From a checkpoint of a small transformer trained on Wikipedia.
Training: 82M tokens, 5013 steps.
Each number is 500 + 50 x the weight over its row's rms, rounded and kept within 0 to 999. Layers, rows and columns count from 0. Numbers have three digits each. The size before them is the row's rms in percent of the matrix's.

# layer 11 MLP gate, 192x64, rms 0.227, rows 143-191, columns 0-63
095:526564537635406454427462515544525545467517527528498437538522578434493385487542427510503521497541492473423414439502496481450429528504485501468516505478495465450516501402617544475576503508531424
087:450491503492581600499530520476573479572426483547458519510526506503417440430503379506470457457438518459559538423527486473524424450403533540457536429538511468422519544526452536459536456424592478
089:561558411547451458466493465537545555581478542517432478492479553544531499504449412527627553657500492606513533489471506536471510488469536503447462464508513481439501617552531461481543513484441459
097:440477477546396454449526532502468455595434549441393475495517479460486559464493461510523518596544467486431420513508438564493423512517420544395517484473414538502417427494503556529509457511518427
109:484463473451543525452487575539461578585516481487433534520509540536511485520470472626481456561483547548431585468427463451506522502512451525492446509386578487573465433461432509598498515501496619
096:524415575557558507452542543496568568492497485556388485537457458503516512473534486462462512436459557589530475403482464476542600492538502477534429592472571445410530548526465578444538454556468507
096:444481504605488507512490527458499511500547380518486541549523560522436622448408566529587440438460485494479493457568517508446456484463555563446496546577488470520522405521477543416549558521522574
102:496480593509461510429460551556513504451479575536549567534492447440497451479478588581514555534400560526472576613527555399506467457520557439566569488540532443519498420495551524519456546468459517
095:461483482568447481542468538447482449526457537531474438471564476514464500438504367467529472556478448520505594556420488566443597408523526533468422529545485478432532490437481544412581538557432497
098:523482488530425433517507591492544498527566589517467493488513506480566398504487455575459487522572537463471493470458445571458505394441552532551511438472422531458516509607603614498507479574503482
097:440464541449472425524643416595491483520603548410524515530514420459471538422460523549488504460482488560522482476511472509488495557453421508512556539483575506495506440410571540413520571500499489
101:516514482519458563463498406508464514529497540605567407550482518519600488497573520563430577524566497535469595557432484484556511527434528440404545590540465505464496463575487572509527558551491520
094:504474499583572432464530454445412535498486480484442449614520510563576512531442538475489546518565522416442528466491546544447507462565519494472500522556473506420461435402511499636426476549508445
099:551469641456535559552517503524497485401566492452446505514446468456492525509546526495490552568516620556486564489454548484516515622427518517506569542471500464493503519537520532516477479629393490
110:445517654534518425418397504554560531555509506632470493516504483542527428459530488477513584484433555550481528482445449506500529522557564485460540466496465442480489495505565536544472619456515496
098:606453580484571533585473502408637505479494435513497531505447455427463529476543545562513503489571482526480550586572479587495573497545530489511513413460468506370503553485515500515498518466520476
101:469537559517415489469519477499493506508503393443501440509500502466543548402494531441505436604532569455526537567450474418420510515448561464405495468489489504462525522356459587449539511558545527
102:491539544533517547475487444495510561439489513526471495494526551456486454630453532486508541405507416382510541592453551559516527475451538461560557481516544522374509594503549527530603488498546550
106:460525596467540532493564472453457611513426477494524518499543557420413492476451591501527504525516504525430441479508588447550486538405561494507426593454504492570424581518536513487410502503515560
101:508490504497472532436412472442487473603516470396429462460426499515530473558576439540503500504429470540481469468547478483430482474565573464462591461553489519402448426519593554465499584548454452
098:544518529585569505484530563398428522477445517449447534478505500536543427485561540541453503545486546546484465453482414448482484551578476573578504536397506418535506516580548507557471418433541584
104:627523532556535528573508448431526546612481408550486516445514547551465423499573528497533473502598595439549491494475495524575538430525438529435511523475497482531495562561518486568551536549449451
096:469494442545492464601461486424486480568481517566459562570497425536510517534552486532523508466524464572463433402422520483520473472606485598539561461504573510515447529538485459478446450517523354
102:596536462516459495407526462516422470472530542531604540579511464487541533436511483545539590435524539527455527465450519588465398489465503525530512464448467503408405495471621496463538485460515571
095:500484457490495533423448474569576541514417425506502532433465521495512375490467500456432400512486513411547486490485426632482531513495508544597447536467525516539441484510535436584495476530596504
119:482487590483535544507480535531501447469468569538537459534426380459476550478458492541456341416410465541504458439481548495488524487521566445430478573475551422460507461455555564480487542540510558
102:576557476556587505544506584371486574498542506511528489500441462512548530492563547499437508489481510517530469473420476448578438504455572477540517606554531470527419515567531477473584448587534427
088:426467494439511512461574505499543505426552533530456493545408446555475625450440472479462496554480448527537517463501624545469532367517480506445525529476526556613509423499466438441479518525463520
092:545518536475519577430633522532515598498549534465463456522463503492463477502500555486564519578421502441484398450520547458442573566529529491508438548493608495466550549607501501442563551522459481
109:510455466599462519525479373389453510517493533452478473463443523461524509521523475510465458475404458498464487580543509494447469537530674410529556484536451572521560455471531544514473503551547461
096:494440486521467475538507480410518538536474496497357450510531478490476554562466458532526476495480582431583532536502518446456542588541600527594439510556489524475483495414494491592533636527495538
095:448491491451506414449443532519501515442594509511529481544478523498480477567573510476543455518374594589552523458449496501456491539487572462488385521526484451448523367537512533568565477568512449
104:430425546521517532478537609490484519443474488397513546511456449452542453490546467540464415510481559546469459557557519449483435458499570446589465478581446542425428473486468497536485510569479632
097:483404574485367592507473499452507570507559491493523511527508535427538454499416487547579457587491472442549502542487419520522533435526531455606483474489410524489585518477517504464424500507577447
110:535529454489463640566606534534476470520548460434569548565500492467432528583464541538478506477503491489504573535463581553516468530487546493453506519455477459531384608501420523486574479444438541
079:568439575516550507579574482627483513619523534477428503518543438551445437502507495577450520529542485566467457570491553483565453521470592528455499531482509567415450526436489497543534555561466504
099:472601417637548625556460483514448538515567511473512488461491535475539481484539493534456480520476517518511509491588488465452504568601570517551614469506592433583508498452507518498499510457555546
103:498470468540496472613475521578587484505493569528471472554552523489490516525487455500547397539369529481602536515479570546512509422580505561528507621545485554506531492418555553509555564488510530
107:430592492531530494522568415369576525539451566577552464466484538380482526507539499449431462551517520493488441514465474508555517440518557422523563502554450586527540525527592500562542487492478476
108:479576472602559561411561476510492467518559511462470459499527535518499559532511521463485486507457609493531482445516454474497472536442425445615473425468476510493456604514586577420481523543566591
088:507533555510540502532541406444485587514585479552493510557485516547468472417501482603467518396487508550575468602481430468552401476463592489584501419459442563539550466490508508486507473564502470
095:477471535532524523543563539459468516532462552514421439426473491497433488429484548618388466451510530505476557592498542538427575615509437531509554539473546455525517481577549564592514553507471517
105:482562500551481531488578429593476488467572461454573602559508568423477502477517529570448514542546465535474588530517453498546546492450607509478571519462596454437461486551462474591476543498454556
102:528486481479526521535556422599636511548526542516554508538579495495481466521422446540493495533582577501592428540486524530518558431514603484513534486556426475489514403500440528523485407439462475
098:444556590587474623490504477521534499448526531374539483555562549453443504575495471485561500563483486488533475460569488565467597579563471523502462529476562465515553441519485563463547554489579542
084:511489520500592471549480449484576489569496494498567472548436564530450518457457515441528533504537491461494512589483502524458484532505535428559541473605357523462573393543528524530417539593485422
103:524539473509498453474589463572555459509513430486529480454398608532600477518520533392440480423490565550478469489516381487553485522490476518533532429485488575462521451496422582511475589465540499
093:532451440541570595526498451452440457488475475569499471487517508508524562420458459503528485475416477481378515377540514511499484481391507505570515425438468511504456440596522459545612475474483460
110:481574430454464442605505540475520451407542492469424439544424474529544570523500451496514507497432487517571469433496491585581533556475538491514498605442477557507431458510499430505551441431561577